config = dict(
    n_head=12,
    head_dim=64,
    activation='tanh_gelu',
    norm_place='pre',
    positions='learned+rope',
    bias='all',
    parallel_block=False,
    lr_mult_o=4.0,
    grad_clip=1.0,
    schedule='wsd',
    decay_fraction=0.816,
    train_tokens=903400000,
)
Each number is 128 + 24 x the weight over its row's rms, rounded and kept within 0 to 255. Layers, rows and columns count from 0. Numbers have three digits each. The size before them is the row's rms in percent of the matrix's.

# up: layer 4 MLP up, 3072x768, rms 0.0845, rows 2124-2252, columns 528-575
# down: layer 4 MLP down (transposed), 3072x768, rms 0.0452, rows 2124-2251, columns 528-575
up2124 101:073117111132140141141143141144134075178109111110144135135101172113137103086118126100153110144109160157154094086155162099161127142098140120129164
down2124 105:101133126158150083132136160173131123121182119161146122136134120091125116177140120128125153142154103146104095146149138120135150142134096144130085
up2125 103:074149144096118102125135113140144154146124131135144170171115115123172120099130131105135111130101169091113108143121129139077125151152121103171127
down2125 102:094158151142129147116151155112169171162128123083152125140121119123145115122130140161150081140116094104141125131099133124128155133144060105121139
up2126 100:097152131156173110135114188140126114098142173157160130144154137160125128134094128147119110113087143138128137105136131145141120102108086095126171
down2126 100:187132101159195136114140133163132126137082145126142148136141115118114116145154127161127126096158125123126125139138090141139114124133118117179141
up2127 091:120102160144107128138107140113115155135103117130161123103124115108123103126117120121096095140110181122165116116134100098137144126106144159097174
down2127 091:119108109121150173128102097116109161151140120121143100143158129153132095159130132139186114092163087168166115158137180140103123115138131098167157
up2128 089:110151120149105129107150098133116100146153155119120136124124168088139122165153112117155104136100133121161153088103094132084129107125152145080131
down2128 093:150137077140151160104136123085124118109141096137108108132169119090150125130082153116185152136147124154148107124123095103122137096140174096124129
up2129 096:134178134159103124077132088069128137065108140079115144149135138146078121116137138133136135128106102102143160102115119105134108136147138115090156
down2129 096:113132132091145109140099151097174097102113113083134154130119089119124136103129081130106147125148168142110121154146104103130128178113142137082073
up2130 095:154091057113155090132143140134092116140094161135117106148138129134107128124123111151165130138118090121183183127141154108076151106117118129129126
down2130 095:137090147122160135142083097127120129110136133120150098181120096136127140124123130145149115102182146147154085137174105083213157100114152117125116
up2131 104:132141127155156087084116123164112167111114123085119157098124100135142138174160140135144153130133124141107158152114108095111121114127152152093118
down2131 105:115092146124138135163132120157128087083159124114120158112094170143131105122107123130130177128172121127136149078145097132086084134122125118156073
up2132 100:152134134146110117110130142139140092152149171157138095141105132140158103112160119108145120159119150126109126114177111112124138104094116163151129
down2132 103:166120145110128116164117173142106142137110105103120141132097156146120097157118085163123122112154086119175135115087126138112122139119154104162198
up2133 096:154154158146136120095123177166179150141139119124152137099108105129129170116114159117142106108118160110157142158153159133149140121104131107116086
down2133 094:101167128158099146135117101143144110144161129162093084147158102179128133076088111115126125099144129141086145140108161108093136174049109148081109
up2134 104:126109143139123128101086105124092187119148145118118121109140101125134149160145166115111157131116121150107158151109123180179069110173123101161124
down2134 103:110142156144139158118148106078094131128147141101091128097092114142144123113106148122161180146145116121134120128171149121127147128131129139146138
up2135 099:176169124141147138139105109161107147152129155109118051137123161128116156138147134120093102167108145139115120147173151159123165126093151172154127
down2135 099:159109131152134163147122139153137166128143159148131170101126084123165148082131107133093106105111137122123151129118122136170105147099102163094126
up2136 095:131142119135145178134157132147129107145156101143153134149143157097120138122128123100094160190141107137129175135082126102144142117111153115147138
down2136 091:134107156129148114126122145107121154128114157133108147131131107123165098097092128103130139114077061134163116170161079158122196117128114103159136
up2137 102:132150093110112138106141069127159098116107148104151135158099147128114162096096129152134136142150122142117175127150132142145099095109103123149168
down2137 103:110135117137146142116116133160155123115153166091102125110112130092128130143129191104167147134118110101123153123141131124146131155116114161144125
up2138 096:097129157109102161146114149101090143130145107113131136136163083074148105128062125114106111157096130134106116103165117115132173094138124149127112
down2138 097:154155132156092110110135125118126146136126151128115115153102139169128177127154134132123110131106106144100111189128135160103166157128157100120146
up2139 093:122105094129129144118124128130149145131120135140193136111162147146149126175130096117114165141152096106072132125089142105103131111164176193136115
down2139 098:129117070141114138167110129152158112118083126087158128162117101142139145118110164111105128120122139106119140171129159131126115145157128154135098
up2140 092:119097133147140107100153129149113124134122134128104133103162170167146162136123102111107126121134163128155123127151089110107119137141123095131129
down2140 091:118122108139147089151126119098152154148133094094097096108133161174091123147111131133127129118132146137074118133110162151144113135133106142102161
up2141 096:139131140099113145137135098119135139119121189128108089102108133128122155112148167159155118141161145118117177156096132132106109104116143124131088
down2141 099:142135103090114151125155115121101128094145144142149132087118154157117127120113147153116158148170132142123144139120142143091085156147146099144133
up2142 110:143124136133136103106142112164176127151134119147109150154123100134141121188126133164093133126124116114103152174132115193131117109126089105140146
down2142 106:114150128135102094111137161133106134146167090100166104109118135140170141081113138114133135144105107131106128143072113101155143109159135150127118
up2143 093:164083127157138108098094128171117148123080152156121095100166127165130181091119078118124139179093135099165153157138090127109147106141153127083084
down2143 095:112130130067159154171138100140098087151122159123106145146108135092111152098146160133136100128152124137148093084117104154126066154129155158131123
up2144 090:129079101122114136088088160135121124139120120150192088130146137101104115135121145138103160068132138129121135055178086123194104093125126122140114
down2144 095:093148096137168126182161091145136132158085119089066165103135146161152139139146113141172129154123131130125112133146147145067189135144140149142168
up2145 094:149156116089114146132129199164134119102096129130156148137150144094120129146169138157152144174095179108132099144140114150126097121121107131145158
down2145 092:141101115129107182101136127117068121113135117118173170148124121165116106101138122123103138124147154123099098151132157126131160123121075128094129
up2146 093:115142195113132122139136085103137123122163111118084125150088160135129153094115139086126118126157136116166095108152152133113147124141138119077158
down2146 095:140124140112116130093123103115120116180087169142100142133122117152156148169127150162160111132129152147098173127150144123134143128113122152163117
up2147 107:105143144102101121117125125120113162158115128099122142122210118144152130109098135105158158134142149105122117088171094122087130116119127128146098
down2147 105:137158107170096106099187126123134161129132118139162175111144121084117167127129101144135067155127156120123125145129158109127123142091119139108148
up2148 092:156153134154113135129150135122129130139108093139165062138155144104155175099168125129115173133135131101106117135095133121132097118146133113142111
down2148 095:125152096119147099126095119151089104155148091145081126138110104113111154150116105083158132149186154137169131110113112102132148147159148115134107
up2149 117:091129086099137117137140095150160129128156120145126133094120133091130139135134165128084142130137143137065135131173141114112153116147137076157119
down2149 110:150086168113119112094112200114105096182118147124158114121137155141107084076104104149152189144108129089164130115120110151132126125115155174081146
up2150 089:102069112128114088112122090109097149170119145120137145087128120150126130112126152162110085114158205129127108169120123123130069141137122173204139
down2150 096:119104110140109160160111099131102129138176114143122131154155131141122116135117100107125139097122081097108106164152147129159159112130138112100121
up2151 099:151090142126128133116112117159161176115114117160107141154137090108098109157109110154142137164122108137115161183141151122119133096099131103140161
down2151 102:126125106084124149138140124129104128167153157119137100149114136098153145084136119113128096152123123132113128169174149154094150117132119100120088
up2152 109:119172120120118135162158130148091152120147088107153105163164163119112094106120142134169104140143141100141129126131112135142117140158112077140127
down2152 107:148126119171143154132119154124144077164109147122094086114094132077115152134106051142093099117132134148121151137163154131134140092080130153132130
up2153 087:136121150164137127082118109121135129151171152137125143128153097124128121153139164159113113130087110114111132140115128143160123172157118132158133
down2153 088:120104101073121121108113165134120138138153131137113134130117122118101111106107103125161104092131120144132121162170139135123133109105077126128131
up2154 090:132158087149099136147145117115160130111170127115122122102123143119165158120135096094159157115098156157129106137139119085126147147086081133122186
down2154 089:157098130126148129113133137134110117158086163137142160192155123121174129082124109113140094092181101082146128123136120127094099094141101145135135
up2155 130:125110156136111098169129156135153183091093138110117112099080129140112138146103092167130131124118119143110179108125145141151139113124188128127168
down2155 127:113194110114144167136130124125098075108131108158146156114169131120152150139142134114088094131152111171128099147087133141138144135110152136160107
up2156 098:136150156128089112148113154144157115170115112154119172077095143114138166158135158172132121162106116138131152109099130161098068119076130114161102
down2156 098:145135122132161170119138116130104156132162154164092111135129110136148097132071100116101152134135116122104123162116120068160150149107093091081109
up2157 088:163142137107149096136063147120124149119119115120156146121121112139172106136112138132072115099157149125069109097113118146132133182114161128119102
down2157 090:097120138136138128138144124126140134103113150113123089133136113125102161162117090103136131177153108101102149130088117144093148131113109149134155
up2158 087:112143148105084108132109161103088140088148122089139068101138092106158128128178109113145133114116162114118109111104175128128122146138136114134128
down2158 087:132121131193163132154137101132153140140042112097094151137115127116125132128156126123160139151154091158141157108131084138133141110126137129129109
up2159 108:121157138152112138096146112129158139138145121098090146152168114151153136127148136111100116136135122146106140143118113093097148145130058170126081
down2159 123:129136113148147087086084140111128124135137108131162158129167129136121131118127088127125160155166159147097161129127134163168138150123144114084112
up2160 108:102088153111129109156102137054132134150094082121103131118137151115113136157123131116174163141115124138124105104128126120087102145145112116144129
down2160 102:149166149148104135130140169114089131140156143122155153144104141102137154145127118104105161140139122104136147169132125147160122110161150150134096
up2161 105:095115074139165108103111166171175132166176125134112166137128122107129155126062115152125080180124128156123092064115084100133203152134104103128171
down2161 103:152146187152120103151140136165145109130104127138162133143140169085112127108175135136160114120151108149113107122108141143145082091132154135106120
up2162 098:140130071094139142102097140175166164119108107112120187102166120169150104117098132146142113180118135152199123112136118102133151101137103120108156
down2162 099:116124161141175127118131124118107120076118121086139140134111104106112136142176110129099139145133116103098140152093192129139092145121111119115134
up2163 098:102129114125115080085110146162164131076124167125196082113137083173128160124152121186150128136097154175091121167094140149091072166126117095140147
down2163 098:137102118082111113115123120139130129142134107113122116152166112158134155091119135152116133098101123116126186105168149089139136136116136100160185
up2164 093:109096127133134065155134130175127105150105107149081153130120145158121130147142105087119106135134108155142154116120122153118181129126093162053109
down2164 095:121131161109168134153139124123147141080103095154086147113102097129124123137107150136174132091143136117136139175133110141115128110136115127154129
up2165 097:110128136076105090106122113129133127113126103133146129140108125167121112123125143184130103131138103151164150126156150104094164166135089115072165
down2165 097:156113081115182160099156138137144114134115114122123157125116126134145124147106135157166102080117131115073149112125107124148142121094094121159096
up2166 103:123122117118124150109124149140118139089116126101132092146111136193159092113152146158139135120174179104100140150090116117169130115137108157094166
down2166 100:154123164175127102148121097160104142182118140149080102126155114143117158111162128110124147146117079124105105161103127148099144160146097118126097
up2167 108:125141122155062139100137157182193135108082102111118124156124154122155119174155128068110135139087129099095146123118154137169147161116148122119125
down2167 114:111129167170117115139149134138143125114159140147130134135124114138114105136166140182127152179131123139163154143105093128130134092097138117093111
up2168 096:123101145109130100152123135109117114096142110126136140130114116136149136142110139145124153124132157170142126161097131182119146160110146108136087
down2168 099:132121110148139133109072110165120141128103120071098107123114172148094136110111115166134095124114109135096131115177139104135131133121149150108102
up2169 112:132119172089160115146104130122127110118140114162100135137101139103115125127118159142163120097092151126125130130166108155101144167155096131124108
down2169 112:111120174140131144107170114128134145113104143125148151149138124127142131141134155122119123138123134137145111146125157120223088153096156127178102
up2170 101:170149094128110164136109108140152135124145153191120182129173154105181110133137137139170141159110132189091123121162119118157160098149150078143101
down2170 100:118116141131138120085124085155094131117149142135122154154143114141136143160128143120129159133116118131091186101094146135138142143147091111096164
up2171 089:118073126134106162152090093170145131140134099127141112099122137111091150128118094088183173093124140111174174141137111164155122133119144103173138
down2171 093:134117189094155124116079117098067166137137120149118113135151109115183132121128134124117125118120133101110102116074132096133122131093113115115122
up2172 100:125141176104155150141178091102173124147157114116109127128141123137109104097104076110151115152114153165124155131125169116115103148136101113105129
down2172 098:106104133161161107173088132126084105123136149164083131163191133165129134104128087072112152153098152143099118114140107140126073126103141115163140
up2173 095:154131125108142116094137084136104118122123125179129087074100148145164118089181114151159123161092098155109155120143127156169141109150151118139139
down2173 095:132145126138121140095119113134101180130108155107137129159128162103120121123130108138122135099075167149146117116127117071153118137112107123113128
up2174 102:156139179111178141095179147175146135130118135180146098089163149117171115111120123157097116135097134114098105132139072131144149129122112090120156
down2174 102:127136137141108114142087075166107141114145155131120179135171122093110122143144168135164094138153147155188125116109162131106139163109112133153142
up2175 097:139113135147130114168149105152110151161150164135105147130166109151110129170104145190129097117112146162119141153116124128199163148123118084173134
down2175 101:138144105135142139107111133146135144096152112151097153107157137138093124114158137120147137116085084159141171126112130149125138149131139160130109
up2176 108:137177144147123162148122151103107127114121125085081139131148146099129111149110160122129149137135152137097110117122117134142105131170152167125108
down2176 107:115156075174153117158111133148146103144125122151142114144135112119132160135155100134109117110095112095138126148131108149119144118108155107107107
up2177 110:118124121166120110097153142079154131118142117152113138132182191094153115135098174094128129135181088117118110139160115120154155144122136153140119
down2177 116:120136106117116134165119128144138137135131136131146127113105092141118128108155063171119124153091163105100160106122130151096132116076126111118162
up2178 092:163101139096168123126089092112174086175163137137110137138119150170121153098103130110139122122159110134156121161114123101113142154069131122106142
down2178 084:127131162130144153144148103095150169112129123125137130099163140147174102122104114161135151164147121146081156107130155125124144045137124109125092
up2179 114:121132203130085129135157151103131127154144118155178145129153132125147164100146132138155123128131095139113117144101141137146140089142082130146122
down2179 102:124151094126146072114112143104123134128091117111106115144101123165142150124127134173140131172169122098148092140144140070146141132135163120148158
up2180 107:176115124122121127157135123120134133137102134129091084109126158124099044130131127151119154119158151126109194112134160127136113156079127089131145
down2180 109:120135125146147137103150131161139117129120114111131190115156133111163172142129127136134104172120123141107092146120110128127125133111155142150156
up2181 098:132112121139151148125100130148115114162140147134130097156116073114152107141097159148148189118154130129155188121122164155129105167123106124136132
down2181 092:168136146116171100107116116115169132124128135102114132130125124135180123136122133119180142107143163143151144181160163094096149077137126108146140
up2182 085:094147155112122150113166111131102117146117127098139151132138121154119162127144104152109094123133116145121176151088135133140113165128141078136147
down2182 087:156109120125146160130102128154136128105113134143130137111119166123151167119137108162133138122164123133130084122146128121106129118135128158123145
up2183 109:130117120111134147110102127120098134128069097119155105149133117127123087166116106105111150119125129133154137134142122107112152116112114164117176
down2183 105:107130124164150133125120122140132128119159141138108135115118172148120165116179165118112140143138168108106136136083110166117115145116168101106104
up2184 089:126136122130134151127106168142121101115094175154157139102157154125116110151109136101117158132167122082121123126115109119158083124169113125139133
down2184 093:118142126095125118130179097112121129177176142128112089120117109121129142123168148161132131095149116152139133145160116142127165180122114118153124
up2185 109:127139127094115129147119098119102139137138115132124115139172156094111136108115106100160092115126164124079173136159102124107111104130113105145126
down2185 110:136117129126120135119076124136146121126114121144118125144094169139114148126160115131108120077128124125161126138088130111096157129145158165120153
up2186 101:130113108087119140143130118157096138138140147130123075131147085146128101119128146145119085160137108113142130128138137114114151117075103166094108
down2186 100:105105126111110137096132109142174149115132114152157111155129150163117139102123139144115145160138164147090158175130138130162134129148149096108134
up2187 095:154120119069136073109133078081150134146111152146138106086147098128188120147143130114095129129153154138092127120123090105128175140120144126140148
down2187 096:121110105121142128130143122156126131151158139150076168149120165132096131137139115121169127119134074148121121154152153130134125127132117142144125
up2188 097:108144120130132125150107090095131135146153093121132128158145106146132117152070113115153108144101100108089152119118136096154115181134152081155120
down2188 097:124107102160131153148165109157138126120126130171106134110116163152125170100105102154096114108141122153150098142110142143117102117142123145132115
up2189 106:125173098115119133148121106155139110156087119120111107167125171160114160137144130133132129134118126116139147143093117134098133103182097098138174
down2189 106:143124129136136147095113124173118154142133123122127183128119081109111152141142128108101148114143158101125145105058146130098122084154139085119139
up2190 104:100100139086131159135121140170106140108176120145122165159135099130144140124137150126091134132100172082126099113135118148146145131138122129085146
down2190 103:126128100127127151121091128106126126142146135149142157138126135095137130155125085187145148142084101134070152132101158069101124110090143097121108
up2191 091:128111113094109097151140089138097155147121104103100128115103111163146132147123123104147109160103110133168165117167132167155126158135113158151132
down2191 090:144143097118160121088089147133159136107107144107139122153137120094138096112145137130092167125158090151087118096151156075129167115118115142115124
up2192 093:147141110112141157133123119145166075092127109143149172113135125141104142131124124130191098126131155080123155138152112139116117119151064155149130
down2192 096:124136153120163142150129139113130165117136121135127108133140169117119177116125166198112149129118102114082130162122099099122144130156163127122117
up2193 098:177159155134127103141117128108130142159128130102163108125140116126177127109123116154107084135164178073140109119098141131139095123095139125099121
down2193 100:158134117131117122121142095123131188165142134134092131123154105056132125169137117110154108110108104080132199099122178129114125119147114069158121
up2194 097:108107120143075122154125153139104139104138140136127113146114146148127091110109125138096130161121123120124123111104154106112139114165119146127099
down2194 101:124153179125186165103150111141122141110175105137148077140128153158104154096160131095106102153142163081139130144116148146115119152054110114103136
up2195 112:163174126128158135108118124097114128110138128123134112089136166096113112117127201143107127131091148103144112104155115149111147152142137105131124
down2195 103:112128157097116072128112134106144124133103155123152102116139099147111139145165106105095093136143139134143169144101077113164102162083097149123142
up2196 091:087145126155117119127131145088136126141118161163100098156109140125134132134106161119102147155123101104135150092139154122178101165086110130113148
down2196 091:130103110123158165099097131156124121155104156108130145134124128117104148072140165075126170126164123158106132161133165123109145087119102118108176
up2197 095:147135165161115164123100102105105153116112133126126133132104157094067132113140173173076154114099096131156086097119111115128142134138122082098108
down2197 093:121098102149150174163168109111100134154142124143171156117117129172102118184109131133113113136182145101131124155163096132105136117132094162160164
up2198 102:119077114136110159076153164112137135141102117134166107144144101159115138097081135152130158133122112136104140134149100090118146123151140127121105
down2198 101:148115181140113091170121138092113131113160108146094139100144159155138100122171149146116161129120146163171143107154141126141110080097102125101147
up2199 116:097106156137138140113161159142123113162143109074100158149141129075176131146109129119145146172135087143141132124136122143149160123153116164131149
down2199 105:062116162103115164136104111088122110133132123096132153188135146168147176119124122138141143135114126133153121135120119146147104136093148113088120
up2200 094:087108087109118125119131159145117130131123160162139135108146123105108106155178167111124113137163117104104131139096133155109145149121133176120085
down2200 096:096150091150107138114137116139126114150148084089128123169107136164166152128121148148142145118102163133125164120133113125123130144193129094127127
up2201 102:147144151106080106098182082094099119124111098099104098126120149084155113117154118106108122157108145155123157137140125135120090174166146118161141
down2201 095:085085102121128112163111114107143105127176141105137122163154099191121178123094162140119168127146101111138085120156130079073128121136131133140158
up2202 101:146142125065151137135128073161121151152138128139137081137081120140147101111107096115110118181127130160169094139127126141153149132126112089150131
down2202 098:137073140137085120147164139119123137147134082115172133138120115096114169118103128096115162131107127172117152109160086134099149104118084096137131
up2203 097:113161127129139173138111122151141184103141124145144105112143115103121194089115129146136111102139110094142135080133156152157137143100184131128115
down2203 094:137119124128145122104150159098127119127114120134111134127089113128138137173128123152137130136085134100148179127126095108130121133161102121113144
up2204 090:134134113137143115149159121084163135118093115114099196137154105115113143121108159115120095107108112158106107131119163123137105110135143128095148
down2204 092:137103163111110148097106159099119137108158128155155118161146134130076144147130153148141122093132151105142149120122109144123116119128127151134135
up2205 104:159130144137160134086115139161126161111116147139141113084148105154116127132134113200156151153094109128069125131133190106106114108127116139104119
down2205 099:157117105122108145141118139137143110132126146138097137166175149094150109155133146086115153145138127121131146113096120134136197113156122110139124
up2206 092:127101127147085105103123086187156154130126149163128089174123162139141149134129146110125123102146102121105153133181079163124107153130087110097139
down2206 093:153126137143077134115143129154116121137132120155084156110130091141133111151138142151146141135112150163118122140096120072091198118097126113091124
up2207 088:115141128134131083094132164099105143124066071115161126130137138144158130135122155137097142147102144106133125131074175138085134133139128138125159
down2207 091:112097133119138166138154122111143108123127154127104160155163090091144101086150142122142116101168141117093113172143095124133097121121125139131121
up2208 095:104115095094146147104113141163102111112100121167109175138157147145096082086100117140172129183110169139094160117141134124130104152154105144130131
down2208 093:130131175181100165152133126125121109132119140100140121104101131099159113123104179118098118157096168113103124129081098129117123158133122090164094
up2209 099:141120165135089102133145157176114086137142122183107127097104087134094136122121105132096168154139142157128115088099168136131126145116089118143125
down2209 095:126119102103089125163094127130102108137131115168130109122120155134126158167114145123097118155132138149151104114101130092131097111143172114145165
up2210 103:109098069129100114112121133167102084099099132112126143122123102150135096092138101107137154092106135131153126145127142116102147103115139172116180
down2210 101:087140116143120119130096104135147148141120114072101117066115176129193144155122171142145101134143101142151139136105094147148132108096119115132156
up2211 104:137102102106118092126133157139109115096142086114131140099106130131137151146130150176127117153135118130132147147107105103128143101117125141140123
down2211 098:163129129128119144120170140105120110126093114148086100130133171154117128124154137118068149104098151130147136140159156118155122094065111137096122
up2212 100:104133108133130107076115129133103094148132124078086123141121135156105089089128136108127101095125122132114110160136141153139122105164138102131138
down2212 099:160112161140160113120088139125106098146095140082167095136106135103127149133103117124136134135088140116134165142143130110129137146128111086158146
up2213 095:115100111110118163133122164128160157136110140139098117109181120142090104116110064154122123140143063104129141153093152151097091108121156100114136
down2213 100:108137143138123125099128129144130128154119183154141146148148136124125150110099154117121134142115139126119130114127078171120150158094119106169089
up2214 101:123101162162134136103145163177151122149134138091163098132138095135088131111127117145077167111115091122180117132097122096089163122141115126132141
down2214 098:143074129127147108115127118111115173117111107118109106155080143130143142173103139117168147137125148158172160110118143143150081138095144099130100
up2215 111:078114146139183151121176173132132129161093096143135155154136125188128154141113137176157132132151137129135140099167155124127165148149116145109116
down2215 106:088086160143110153121090122079114122098167081132143159110150164157151125104135156138108101147139118108142159137109120152147115179177104145095103
up2216 097:106075116154139118096146124108132105114125116111104135060158173144138099117136110100122105138153148119163141146116089139114141150105127138111100
down2216 098:166124140155155140151115136114070133165141161120168154151160098117116158150113097093144138149146127144116138091098160126138144126132134111159114
up2217 099:142105123133114148132146087097120090103140134144152151195145132115116120148116162149108112124120111136127116113127110154136129123086110116152082
down2217 094:139103095086151157120139103108128156157121119075118157134148129135155140114167144127186121127129109115151160177138142104117130069121096119124111
up2218 081:107129154161083151097167121137118163131130171140138111122139118159107153073087140123125131111127107139135125104155095107148146120053117142141127
down2218 086:105145079118136074137079109122134132100117160129135099106092119115174136128140129091116108128134109156117098120156121122146119130141137123152114
up2219 094:097140159092109116117070108092141169148137119163112117160123155108140139127078173123132122095151151172139104096167165095142115155100135178134123
down2219 095:110123093133183131136102156122100132111145153078065169130118104144158118142114113163118122141138121117089165113119122132155121107146134098100145
up2220 102:143092169159124110109136134115103160151117124132136126116134132132119118136089082096105129120145154122140134110112114140187090145130130112121095
down2220 110:117143136095136121146114145101172086066140120187114164144163129127098161170119142105150087113124169125105109149115117127094131124129120118127149
up2221 094:106130149170154111091120164133158128155141087107098150125153093111132150097096103159141100145140133135130168098099111143117168129142128173121119
down2221 093:151094170133125157101060092140114167113108120108099083136145125187117094062105117119136155152112135102152112123134124156127108129123107170151127
up2222 088:201153116153105106133133120104106102141101136094092123155154153192092125137185111121128157136179129153147125107108157139118111121082166109158109
down2222 094:121118142100148146089114116102129144124108110085097131133136083102127144119128105104147103140127123111140142118116132117168083097125146190120121
up2223 104:123119111130151124118097151135098124135113141154136096096146117111128145092082117149096145098151153166109127130163188168108137091140090160143130
down2223 098:168115146110100131158109171119138108149152107128137128167138123090103098160119149123135113158111145128136166182143085133127090151146146112134183
up2224 109:112129144079122133099089121138139124099136102124102126117118149112189135122150160142092144101101156107134103134115138152123130141114155101110115
down2224 110:089107089150111110120123152129166121118124152141119152103129144145112100128109109158100135143137142143144102102097107109172107126108113139109155
up2225 103:161162114106104093095155136144092135129137122113125117126123118131107124113121142120142126148100107108168133165135114181156130187101152130110175
down2225 103:143134122132152179133179129097117120082157135127100173127105147162113114133087103139151085106132178143122093114131134151095107112145090157123111
up2226 098:138098127153128182105111111164108101123128113127118135122117073121155117127102135155152127150150154146116155157160113105132150110139108133107109
down2226 099:132150167118073144118146129125127130136092092146097106160129104168154124121130135134163138111128115164098161170128093155123107147110104168146142
up2227 109:127145109108156122151125104154176117143150114137103066113131150141135134155147115145102148142111155152110146169150097135127116110113150110122119
down2227 110:170133169144133145109082148155116171118178113158138134111113134097123112101144071130145141148105113078148091145108139135172152148118141086073126
up2228 094:162133120170096144106113120118105106132092120152126134121142130132108099097159152104110149157111158101162104078146113134142149134136102181088132
down2228 097:109106102124140123142125139128093149154146118109135180130112160062126125081101141166115137118118129112124105112156110146109136146156098144178146
up2229 100:139147107133152176138135153157094133131114146135132116121119112095142165155122136164104134111182104112120147146127112123151128117110164128106135
down2229 103:122173124115114097107133118150123086094136186134134157104144120126157108132159132132113121079088178115126124131104132180122136133135118125110136
up2230 097:087146126102115166108108143157120091153107109128129179116110161124146112145110098147174118150099124157117154115116132138119126149090104081152140
down2230 095:094155120143136119107073124082139108097120146123159114123121102113108128139178079136147148160073116178142148151155101156091124108117129133097150
up2231 099:125148135128063130141131136155134144162126157160164119147142122125107137124100122152124121127141137139166112114087116165158141145113104095087158
down2231 091:178140097110171114166109091144135102140150108105136086091096145128123202177140141131133139109132119124103144141145137140087129108150118132134165
up2232 096:130116182145111133131158155103067077153127085129151132112127148143172136119092138101123099147099150137127096088125096128148091174120135102121103
down2232 101:107186136166137139096117147093169139101120142113157126116137123054177131124150124154096119099157139138122131136151175125142110107101128087115114
up2233 110:139110129136175103147094118134131161121091117097131147114101150123110123080129145192144092148162128149116115130154104126132137131157117124137142
down2233 103:117122158170131108115126092092125087155129156126123121118106136083139103105121138135090140144138161082118088124062086100118157139178119149115116
up2234 114:134161147149130142148131159144132141098120115143099141089168146127124115161152121085144125080122149114120133116137137095113128169133143111154119
down2234 106:111113143132111122122161116139120115149125134122148121123100154123121150104174112127071133144102140126163130127144129115093082097152113113139152
up2235 120:118100068098122139098156161122128104128123128136120168160150127128133103118109099124097118102118120107165139157138120140151137135147140129143176
down2235 118:119162144152099171159126119158119168164122082127145127149129136126129118124133114151162129141141164157092081124121147115165113129133111107114098
up2236 097:155082128085131152126108094135115095127120115076107136137122141155122140122131110105091116110126136119083150104145117131062157117134166132126140
down2236 100:122181121135117123146131085112153149095131152168099160137130117176152138143119162160142141162122150157112150149128104100114143119121081152135128
up2237 090:141136096138091103137099144118092112132115152126123145140165146143144130094084120137129136117136101174173121113172137142137126127104129151135149
down2237 094:149130140142168113140140137130176126140112101151146090113093133114145086104127158119121169144140130083139087151090101066174099129116053100167152
up2238 087:144123177108120117169146118144105136127126143163140124139165149180155118115112097158127141112157168127100119106111122162115110110119107132121118
down2238 090:107098132159126121156100137118088120099112106179114138119078062145142121127099112142118155107088141152148120164140171130122147120129128104095116
up2239 108:135138176161131106129103126162166154092111155155134093126110138162138165161138082136146173118165137158148133079179118145133159144158179137119150
down2239 100:103156108121113165140130108127117112163141115117093127120140166101144146092135144136160137147124151082093104108102128124121075093056090139120111
up2240 114:138102126146109172127131154111131121127135159105090135118144096182116120141151114135112120114128142080187134119129139109116158106145137093131139
down2240 107:117160126172139126171174143123094107149139082158164083119113095035150112128134161110130116091141108145104158125134132146138141120153130155148131
up2241 098:107117131143170159103074133136103137132126139128128144131153170125142135160073124126087118138173094140120088125136103141140150146131174114124126
down2241 100:137153087101132123118136135146151077116119120156131081135094127112082099079097102088099123138137149115178178089126155098147082141142087132113128
up2242 105:132113160186124124138137118100144115123109110091158118109117089124112129152151089153109141150170126135142123086160097085174103126112121119161133
down2242 103:139122140133122096139104145147112115111118130171123143181100125133167136115070124107108112106154152151151142136118147174095164160163106113088144
up2243 104:176124122110133148116141128082156136149088131124128111135128118105159075175109134093116101111162149083102113130119122116122104174150140122146120
down2243 103:134102158122118178089104167146135123077149153105126124094133138134112147105161143190135117169073119122121137116125127166118125102097128106164162
up2244 090:080095105086115167142119121169141126089115095112109139082111173123148170132123166074143138121127158074145128143061143088099109112117133116118159
down2244 095:143140108085133084134104137130110146128103132100156127160148123127152126118110091172092093144138168084143113140135152126067142131159089138123106
up2245 095:124130129129113160093130190140091107071110095126115120091118153119121074092082124155137131078087125114121132102103106104131108156101118167149130
down2245 093:107150147142123100168134110134138150115112117130119135131174134160177135167121109138100083117128102122109136141152101156073130113133127141111161
up2246 084:129170170134163177130159111108157134093156067122148142108134142111125115150118133108151132099166126113131154120116137104107131138164145162134109
down2246 088:174104102110138116100104121102151143125122132131143124128158115138136132111122174098126148078109126137125107114115147130086121160101115111121134
up2247 102:116116077075134127129106128143096172139127159183157162121170142107122131150120132092061136112149139100106137133139144174090131150114104125127111
down2247 106:129121091132146136132126101136123133137120170158111143115112124115124166066152146160174100115108163115104069127109149154117083116070120125114128
up2248 101:136146121134124099082094146105159153122122126119159137131135147066118130126114125140117112125145137107123149090123071153164125130172120172121128
down2248 099:151146126153167168102117100117134098091136120120118121155107103156126111148130122114150129083079084091112121113155140163142119141107137113117110
up2249 090:099144144093108105125131124126108124153143139123125104132115164131145141109193104084119099146084121117125095093135131119124121176106102128109165
down2249 092:135085108139136197148150109141142178117092145135137163127136131146152117159123148132097134129140128148093108171179170110123108114149160132175131
up2250 089:110145153117106105130143155124128159107120162126085134127128155160105168104140163132121082132143167109134128117123095122106154102125161159099113
down2250 094:113103133131150105090164123118125138101169160130130139118091091146136102114141143138148138129128187175149130139103123160129121153120126152145130
up2251 103:106114131143124143163143104132126104154135116101149145127147120132139169136102153166088134109124126138120133153141120131153120110112160182144143
down2251 105:158125128117145148106102145134135124125107108187103115084144116075111160124158152097147110140158096143165103104121105115171168142174066076092126
up2252 093:117106110115138113158155083120151104110141128142090139078175117185125139116124118171136176120111120139132106143135135146131105102150119122163148